config = dict(
    n_head=12,
    n_kv_head=3,
    d_mlp=2304,
    norm='rmsnorm',
    norm_place='pre',
    attn_scale=0.216,
    tie_embeddings=False,
    extras=['local attention windows', 'shifted keys', 'gated attention', 'value embeddings', 'hashed n-gram embeddings', 'an embedding shortcut', 'skips across layers', 'capped logits'],
    init_std_up=0.0207,
    lr=0.000839,
    lr_head=0.00456,
    schedule='wsd',
    final_lr_fraction=0.0,
    seq_len=4096,
    steps=6795,
)
Each number is 128 + 24 x the weight over its row's rms, rounded and kept within 0 to 255. Layers, rows and columns count from 0. The size above them is the row's rms in percent of the matrix's.

# layer 6 attention query, 768x768, rms 0.0475, rows 273-284,336-348,400-412,464-476, columns 624-671
size [ 98  85  93  72  87 102  80 101 103 112 100 116  96  99 106 108  99 106 109 100 107  95 107 108 113 103  88 107 113  94  98 117  91 100 114 100  98 112 105 102  97 120  94 100 112 102  93  95 105 103 101]
[[177 126 107  82  95 146  91 143 110 156 144 138 105 154  82 128 115 111 124 140 121 108 141 138  97  95 146 138 106 153 117  90 176 120 121 141 134 109 153 138 121 120 157 119 137 150 125 151]
 [181 128 136  63  82 164 118 143 138 122 177 108 122 136  97 131 146 105 100 133 120  89 141 144 123  89  87 160  98 130 116 144 212 146  82 128 120 159 118 134 141 110 127 113 142 150  89 123]
 [ 92 145 161 141 125 143 123 116 157 123 103 141 115 115  93 145 131 125 110 118 109 157 108 132 142 125 112 133 110 105 119 161  73 127 115 119  93 137  99 104 125 149 111 131 132 140  81 150]
 [105 133 130 108 176 144 121 115 128  87 120 133 159 118 152 149  99 136 145 121 141 120 147 101 161 129 105  82 195 124 103 103  65 127 141 119 130 154 130 158 154 102 103 115 137 113 148  84]
 [175 149  84 102 137 196 129 106 115 162 131 116 125 160 108 131 127 171  94  90  90 133 145 119 106 105 105 152  95 153 129 129 184 125 135 129 134 135 143 139 154 130 119 141 116 149  90 122]
 [124 135 109  86  82 111 166 150 136 159 142 112 128 156 130  95 113 175 103 127 139 174 163 128 108  84 128 137 148 153 126  95 185 117 115 122 134 154 158 153 140 131 123 135 106 149 137 113]
 [132 143 129 109  81 123 163 116 128 176 158 118 111 117 121 105 129 158 113 143 159  99 162 146 145 128 134 145  59 119 175 120 160 135 111 132 128 128 133 121  96 131 135 144 126 142 115 107]
 [116 101 135 183 155 139 106 134 110  80 145 148 129 126 169 104 159  99 153 129 127 131  72 132 155 131  86 111 124 121 150 152  86 107 108 102 119 145 107 103  88 137 145 104 152 106 125  95]
 [119 128 112 152 148 108 112 125 177 111  88 105 119 111 115 120 146 148 124 125 131 153 155 137 125 138  99 119 125 110  98 141 110 137 167 137 126 132 137 162 176 130 111 112 136 127 141 112]
 [ 87 119 127 147 175 169 193 152 113 138 127 141 120 117  97  62 141 163 138 121 119 110 112 120 129 133  72 115 123  75 111 136 115 158 125 144 165 122 132 129 100 107 173 120 147 131  96 117]
 [104 119 197 156 110  86 119 152 113 109 154 120 158  93 182 137 160  97 173 129 174 153 102 114 131 104 131  85 144 133 146 104 133 101 105 110  96 122 163 102  93 142 133 112 142 116 136 134]
 [147 127 153  99 139 133 124 114 188  92 156 137 170 126 114 192  98  95 132 122 124 135 143 133 116 129 155  92 157 183 138 128 120 129 151 105  98 141 144 160 168 140 136 127  80 121 164 128]
 [ 90 134 121 135 105  89 119 139 160 155 116 171 109 131 138 130 105 122 115 101 171 132 164 156 140 140  70 125 137 145 168 126  61 122 110 137 114 136 142 142  93 125 146 131 103 135 143 110]
 [150 110 123 135  76 137  91 110 159 132 156 127 139 137 102 121 145 133 108 110 113 154 140 121 129 103 119 160 129 129 138 149 180 147 105 136 160  94 141 100 147 173 158 120 137 121 152 120]
 [137 101 109 119 110 181 141  86 155 124 137  88 137 116 116 175 119  88 145 155 135  87 112 123 117 121 136 139 118 151 167 167 179 130 128 149 122  96 154  79 145 139 141 143 151 126 133 145]
 [138 128 163 141 135 116 171 161 154  93 110 100 110 122 128  76 179 119 170 144 137 125  49 131 129 156 154  95 149 142  92  84 122 130 129 129  99 130  96 105 103 121 133 139 144 123 131 121]
 [156 138 130 120 141 102 119 114 107  94 152 147 162 121 142 149 109 180 145 149 112 141 156 103 150 117 100 112 151 167 108 132 150 138 119 163 149 116 150 127 127 130 136 140 118 103 128 148]
 [147 114 127 133 171 158 132 158 119 107 143 147 145 138 129 159 138 120 130 126 116 139  85  85 142 131 108 128 100 163 145 117 126 105 113 135 149 135  86 137 127 177 111 159 132 102 135  97]
 [ 93 154 103 121 135 115 130 145  93 112 162  92 110  88 166 182 128 137 136 113 135 145 116 136 104  84 108 117 145 131 176 101  99 172 104 106 129 143 138 141 188 133  58 157  95 119 154 102]
 [117 104 148 127 141 154 142 123 155 144 119  48  60  79 127 152 123 117 164 130 145  94 111 119 161 125 138 120 112  98 145  93 134 127 130 151 110 135 123  98  94 133 122 126 114 156 181 108]
 [132 100  85 150 132 113 106 100  92 135 112 148 124 120 113 146 145 147 116 163 112  92 105 117 102 127 127 124 109 107 148 121 136 127  97 135 121 152 138 130 118  86 136  89 181 135 130 141]
 [123 134 110 154  90 125 126 166 139 139 135 104 127 137 160 108 145 150 107 135 150 112 104 115 135  86 136 104 127 138 131 169 131 146 128  94 126 148 164 121 143  91  73 125 153  89 118 146]
 [112 147 109 118 162 121 154 119 106 136 123 153 152 166 105 154 113 104 137 134 140  98 135 160 115 118  89 153 120 113 176 114  84 177  80 128 116 114 132 159 141 103 147 143 128 156 141 114]
 [118 160 148  85 120  89 127 157 135 137 128  93  94 149 177 108 108 119 105 102 123 108 159 136 122  92  85 121 119 137 128  75 140 141 121 113 124 127 155 109  85 128 158 122 121 116  48 141]
 [142 154 116 103 154 162  88 117 124 143 134 128 134 127  99 124 127 147  88 140 137 139 157 132 143 181 137  95 167 137  75 136 140 105 107 133 141 123 118 167 114 131  96 111 140 159  93 102]
 [111 120 129 127 127 113 131 146 144 146 119 149 175 171 158 112 151 152 109 108 125 180 194 149 140 138 114  58 128 145 156 139 115 125 195  69 143 140 146 143 102 144 140 176 123  92 142 105]
 [136 116 139 160 132 123  86 131 124 135 164 112 117 123 103 173 145 127 142  75  79 193 141 101 157  97  81 177  75 134 110 109 150 186 125  99 104 130 156 111 142 160 123 118 148 131 134 101]
 [131 119 143 132 137 148 164  88 118 115 163  92 108 104  69 197 126 102 136 129  88 123 111  99 140  95 117 153 120 156 134 158 169 154 108 153 118 108 120  95 161 153 121 132 126 116 121 148]
 [125  92 175 140  92 151 134 149 170 123 117  95 108 129 110 113 138  75 114 167 136 115  65 108 134 154 130 130 130 126  78 126 153 125 106 117 101 118 125 111 117 171 117 129 139 129 128 140]
 [123 149 155 128 147 106 121 129 109 119 159 167 125 100 123 141 142 147 187 112 139 108 132 100 123 123 120 136 113 178 110 117  91 161 147 146 177 125 137 126 142 129 117 118 135  98 162 114]
 [108 126 133 128 154 146 125 121 145 135 178 125 102 118 104 177 116 108  90 161 110 124 121 122 104 110 118 131 114 143 139 140 178 141 139 115 133 107 146 169 139 188 109 155 133 102 114 152]
 [120 140 118 115 146 129 167 137 116 120 154 146 134 112 154 144 130 137 133 102 136 167 118 121 118  95 128 123 183 150 158  98 128 120 121 109  98 150 162 146 163 143 105 148  96  84 120  98]
 [125 125 146 136 127 146 156 131 107 121 135  40 121 119 148 123 132 127 113 136 155  86 108 127 109 151 119 102 110 117 139 101 133 153 118 123 133 103 149 155  97 132  58 160 139  77 125 164]
 [128 134 136 140 110  97 173  91  84 114 125 174 131 144 138 144 122  83 139 143 102  95  95 125 128 154 168 168 119 137 120 142 129 154 144 133 136 117 126 123 143 113 142  86 148 159 115 107]
 [120 145  80 143 140 158 139 138 118 159 113 136 113 129 165 104 116 156 126 135 146 102 122 111 158 115 125 115 106 120 158 150 132 151 134 149 164 126 128 162 134 117 129 135 135 129 158  79]
 [ 86 147 115  94 175  70 223 137  90 163 121 144 125 167 114 131 138 140 104 133 126 138 118 130 140 131  97 120 122 148 148 119  71 164  91 120 111  81 133 132 172  95 135 159 115 160 153 100]
 [ 79 130 166  99 127  90 118 162 157 135 130 109 111 148 107 112 128 110 164 118 122 139 127 143 178 130 111 114 161 108 129  94 152 125 132 108 110 132 155 134  74 108 162 100 146 150 105 112]
 [132 139 129 134 137 154  98  97 149 133  98 120 142 152 129 126 105 179  64 153 128 125 147 124  94  94 121 110 108 155 112 131 126  84 130 138 139 124 129 153 139 169 146 130 118 131 131  96]
 [107 150  88 152 151 131 100 122  96 138  78 167 120 110 130 123 124 151 126 135 153 128 168 119 125 128  82 123 125 134 142 137  91 100 149 132 135 138 119 156 156 116 142 113 100 123 197 115]
 [160 110 140 109  90 108 127 153 123 153 145 122 156 113 142 126 139 159 126 159 121 104 118 147 119 114 190 147 101 147 110 107 145 174 161 124 146 127 176 124 126 145 139 135 110 113 146 105]
 [122 154 111  95 114 138 135 148 109  87 146 106 138 102 142 144 114  79 137 144 107  89 117 129 111  83 157  95 173 185 108 162 145 138  99 114 135 107 144 119 135 146 162 129 123 118 121 177]
 [108 107 152 134 155 140 166 142 138  99 117 137  99  94  96 103 129 123 125 138 124  99  75 125 144 149  86  88 170 118 114 130 107 149 152 131 103 137 110 153  96 110 118 154 148 144 134 140]
 [ 81 139 130  95 134 123 132 144 140  93 158 110 167 100 158 138 129 122 186 141 111 143 132 108 157 113 118  78 189 160 116 155 135 122 140 146 129 124 131 175 134 104 129 126 105  93 114 124]
 [ 91 102 116  99 125 138 160 108 114 134 169 130 151 156  98 133 139 137  86 158  70 111 114 147 163 106 107 145 119 141 145 159 180 173 124 130 127 128 152 145 135 133 138 146 137 106  87 116]
 [ 93 128 135 103  97 144 154 163 155 147 155 124 117 131 113 146 167 128 119 101 126 178 143 106 118 133 127 125 140 158 151 124 134 159 113 100 113 113 175 125 160 155 132 160 108 123 132 132]
 [102 130 137  99 131 147 160 105 125 114 140  84  85  70 112 103 127 121 140 117 135  91  83 136 168 153 121 132 147 149 144 112 104 179 134 127 131 139 137 132 128 114 110 118 154 130 182 117]
 [139 124  80 148 133 124 124 153 149 109 115 142 154 133 146 144 145 134 149 143 121 118 139  97 125 134 112  95 118 138 156 112 111 125 121 138 123 133 160 179 156 143 149 122 122 132 117 216]
 [ 95 108 110 138 167  92  94 148 134 121 119 134 174 160 127 119 181 125 127  98 111 124 101 106 146 170 119 116 134 102 132 169 111 110 147 154  67 126  88  93  93  85 112 140 197 142 192 118]
 [102 119 101 105 129 129 144 157  89  94 160 105 122 103 113 115 167 118 133 143 106 117 107 147 163 102 108 121 161 100 126 107 114 144 107  98  83 136 108 138 182 118 140 149 104 148 138  88]
 [144 141 127 124 104 127 127 163 128 114 136  84 123 143 190 108 166 121 154 128 154 154 168 130 133 155  82  86 165 157 116  95 144 128  93 158 156 102 135 114 117  99 142 116 135 107 136 169]
 [136 120 146 157 157 126 105  82  96 151 139 135 176 102 122 125 136 194 127  99 161 142 138 116 109 131 128 146  97 156  93 122 126  92 105  95 123 121 126 123 102 110 105 110 122 102  55 115]]
# layer 6 attention key, 192x768, rms 0.0462, rows 80-92, columns 624-671
size [ 82  88  73  90 104 105 113  96 115 102 113 105  93]
[[174 101 110 168 137 145  94 147 132 151 153  75 175 149 116 131 102 146 134 118 125 135 129 153 102 173 146 142 111 129 131 135 158 136  88 145 158 133 135 143 161  92 121 161 148 126 106 105]
 [133 131 148  94 133 136 140 155 175 141 135 111 137 117 108 154 135 107 160 157  99 123 119 157 107 114 154 138 143 128 171  75 163 128 131 153 113  92 139  86 154 144 104 114 115 145 113 139]
 [127 115 136 140 109 101 120  90 118 103 123 141 114 107 147 157 157 115 152 112 125 126 101 122 106 112 127 117 169  98  98 114 107 115 111 144 103 152 113 131 113 119 134 143 156 161 153 103]
 [159  87 132 137 161 126 112 148 131 145 123 118 167  84 109  93 107 140  96 149 184 105 109 113 131 193 116 166 111 153 153 114  99 156 188 137 124 116 138 137 111 113 133 127 163 104 146  99]
 [131 111 112 143 105 110 150 151 125 134 118 125 144 161 155 136 158 129 145 107 163 133 159 153  78 112 128 175 151 136 129 142 119 144 119 107 125 140 152 105 157 112 109 121  81 158 151 108]
 [144 128 128 129 131 174 119 122 115 166 108 131 132 165 107 117 169  97 123 113 146 111 137 138 102 104 104  88 105 128 100  80 131 142 198 113 126  96 146 120 125 134 139 135 169 133 126 152]
 [113 132 105  69  96 152 165 117 104 135 153 116 143 135 144 156 138 124 127 136  95 116 177 120 115 111 140 117 155 140  92 117 143 136 106 133 147 102 117 135 117 142 141 165 122 149 104 115]
 [141 136 138 152 136 113  94 137 137 137 124 120 111 144 131 105 145 135 144 174 142 107  86 119 150 164  74 124 102 123 116 114 147 121 147  85 125 101 115 138 120 115 137 115 128 115 169 116]
 [118 125  98 160 135  97  93 132 124  95 146 122 155 146 143 129 130 154 154 120 154 140 108  93 143 137 137 120 143 138 118 125  91 104 132 113 108 141 106  96  77 106 121 136 128  81 153 133]
 [130 117 146 109  87 105 160 144 160 150 122 164 101 170 136 106  92 133 123 170 152 160 163 123 173 147 108 183  89 112 102 128 120 106 112 130 109 124 117  87 105  57 146  94  70 119 124 136]
 [115 141 151 133 135 125 150 104 153  79 155 142 128 131 100  94 120  91 160 130 105 163  94 135 118 137  84 127 110 118 138 138 101 148 199 144 137 155  92 141 113 158 122 136 119 138 148 108]
 [124 140  74 137  72 137 145 156 106 151 159  99 129 141 177  94 143 121 120 138 161 158 173 113 163 119 138 120 144 138  70 145 137 110  98 119 148 130 133  93 131 131 159 100 123 133  95 144]
 [114 135 126 116 144  88 116 145 126 109 169 148 102 119 126 118 124 123 133 113  79 142 156 146 112 149 140 137 166 116 149 118 129 128 116 134 134 143 147 128 117 115 150 153 119 117 105 117]]